Part of a small language model's weights.
Size: 14 layers, width 224, MLP 448 GeGLU, vocabulary 1787, 8.24M parameters.
Each number is 500 + 50 x the weight over its row's rms, rounded and kept within 0 to 999. Layers, rows and columns count from 0. Numbers have three digits each. The size before them is the row's rms in percent of the matrix's.

# layer 9 attention query, 256x224, rms 0.0556, rows 28-52, columns 112-167
095:425585480478381478465454445490452610484502484550534532422569544491440459515484510468399631581527443514521449497528472475503538466546552504588527430562461461463552537492
096:463428475483494429442470500547478439478614460443494554501448503506468518492445484520445495499540579501503444572530527330493560481486569557507474603429571545506493554517
100:498461512494553588468526523513524508660497535444533477485479561578488510638498438564528427470595491483529410482488469502584553555581438456470468474447491554464494515529
105:435593568584398545437563525505570594539471515559423422536534553450453466519553497454589492446462527514545509524498492589589522404589466521527452503482534340478480485548
101:554504424557565529480535580503525433567550569526423503542537498424441506576516443496501452403483556364550488425537589477490416548533622524540526474530589447479475518455
103:509534511480449561505476499503534452494487561474507549540521593457460518492494595529496393450481476571619461526554533572453361492468544372537501510494497499516423531513
115:479548424521461482470538485529531474446478609451390515598516589495521435528523499521505574555560463559476431583516471503560536450514478496383485477419455495553518550549
105:505441516515521581522454505517557507522527549468494465462457516460485456503519347629526500447451483494497578574437532462484507596522548572504491491491445516539479419549
107:448465438535515443487570510507476564525447507537539496467529494489559496563552497476408596628489459522489453439530550424464616553469552529486561485563530573492480443488
112:528584463502520531449481458545447560511587574412487545601483468503512502492520536429494510426560480510552438449501514551469489460547420468499487453372418527520445485453
126:493446493442495458477488514483478554520542473501585469488631463519467587443489582497505559500546456521496458401496455434367566439510522418499543501590500494505456511379
098:442532546446501500548562575447459457596593458482508473425574507528446508502456505515452551480405471514378539556437424520509506462469466424505527450482516491498537514479
122:541456383414486544585526493525583544464523518443445523497494564493465530487504588524475481485491535521546381521612526389491517452459451473520397477490600543587478569512
106:539463503398407488474519573464601566497552455459548432534494561514469445452494479480515517428390457518537596510447449502419530508485479538508523468577579527517476423472
111:551520509497474476628507464457492511518546483603467499399517401488506473452437532460479534467513538547420605422535495491501538446490459476595465589522530523523520568432
115:419559477505528554510474626469494414495473578422427603466533440488506461526460489464521462454527633458406640517417481547515524513481456616492500443525513498462513435478
126:474512509436562498483505441546419532515446418528476524442457543497470499435481497469427521468434414557522551426597487564509499450501457600597593483439561509509537434399
117:499474460523507523472455462576468486554381420485504423551489562459550476517537531473515510477540506474478468428516417484583437508521532564586393531489531481609505518402
120:572468458528497552459507454541559532549484515565539477535470553438420506495568561518479563559591487426577436481527589387540501468516479599517449406584490465535482574485
118:536393423519539514440552434559568463605511571485455459471449489429472543446488632510553491456529539456634481489566562522480439486577575559578501456441571492501478483413
127:506607527407430586453485543477469502544466472498550520495443498468558479484430526540531489473436503600493539428481407473497491598358474544493504520454437516446518536499
119:569499508453397441525552444511529390473560520481534425558386512433479539460442499527537506492524479488544530465584604567497488420497566483506568450564455537475487464528
109:555423507455474494468490451421559494482457518506532476489565579415426479480492535478491564460444562507521487440468464408552524492511496588553524480461495574486567526488
102:460528559460445559540535523494552551500467505548394500426385530477500420535544576447464566403492483520537373422501456538500465484505490492493506539528477540550488450512
117:467433516407442519487520477491605490571519543524522524543463390495521519467379543476544493443505556506521532536474490428476522545466404397456498608510500407512523458525
# layer 9 attention key, 256x224, rms 0.0569, rows 28-51, columns 112-167
091:540589516501522587552454517485520457536516516556536547526402422630505516489507416514480500531510455461552561469526445502624491518468474531544558498492407605587472484461
091:520543591531497489490526451491545552583520533433582486556449635490564457522486497507494520497523564436499462525492441479421416439513509463518354561441440495478437557514
101:542522469533486537406521509554564458486541534457520485682473553617438517470464407537502529501475471555487455485439449553527528483487482654485521507500465529472577538513
103:443597537580465558493483449558615521568444469543422494490527413511491608450594538488524495472477516543501553494452492415540551577543452427533452506507492481500564477423
108:498399556530578584459528502495544523476489597514351498518421442542470500538485452458518430408396464478506546595550580495514425553583418573530504550448497518509467528512
098:517460521580480492436556458464542399525555507447559525543464512499422546485421429522490471442533503449508475510531576461504445477530524475586517526453491558455489527504
106:456511452461471483483437478575476554424557425406476520461456512505459498470435386498396461472529551529546493498485504502448422434426496512490472513527553502523568548428
110:518481487457526439535462484492460462473496468437537554542642555519492634439490550467584481566531521472424395533516493468465496524361411505454518436498570522537586505565
102:555530594445475545430523528505549532494539538414411511430477538443510532554444491525521468445477395449518561501517459485566545463415658495524465593476513458498373511511
119:474431470449503489448471570541522483547435631407492462581477535431422487517525545462561511553621582492481453543508453469491446495475529484467544411530467508559411484453
098:540350479569461530419571495448546602511529444419572525488506444488546530526540496579490541490554525438485475549412381387513390477484461445455496521623474578497476567518
120:586452576519544461521469456481535538556536474413564457507486647459484522500436419619541483493476551413557483534463378401550463413503494515499508431540579575581503567520
103:520560531491522427475573443423505540505482551465481507535538539500381529578507524569551404435475598499418507409514512407529451500512482429446453519515493557571494547526
114:496459471409456529401479508564499579495504478382540474525493455530471467529469554535452531482500458513527483461467480429462520510545555526495560516529527499592371506453
104:440483436535569475638425456467560486621410495592507483578460411585505480521454603447488531505503580557515426482438413478492484524473460419547552580472426453549530471506
111:500562592478486511512571495522516458511522501447478574558465485626511475533444430436493432485509460450460541517431527492557426452558559572513429544445410471597568502464
110:462560507535434595491472601550494501517454514456550533490420477468383524508546537557462554425401611486486584527554513578463444424520443476568534460446421560512467500484
119:564453529475550505514429433524569516527480527474447470520494515483458458464563556542452575421501498517520575468504517548497481459463512484565550402497442497545483465522
114:565363524493435569448547489539551567515501497402448481638409609575489544452559578525477568564548438493513451576459570511527464586504504488472472439574489500530518508533
107:504472436417519545502500411493540527539532500503522458577472516452490561501509567521469474496572534411433464470545575410507442466493484487544427529503531479548443490534
127:530507511453507558569429588503396504535390433477501562471475499505479454495532470548487523490475456417551458454474398531436513545446423500485593514408524492506516550445
107:438479438508538530519470488511497398396513502546514403447492521444510544479562507452523492583447546484496549542576483467542478599495458488575439553488558572515514421483
107:488458478414514462478522454597479509551414529495514421500492536536531464465507550585547523465448512576491498476399525446558567434465514510539522416490447548523435483509
108:448534503459556565568490482533529528523477512631543485494508484540600501579474534483507572413447528570508589521458428450612529539493525482433523453553491511464524450465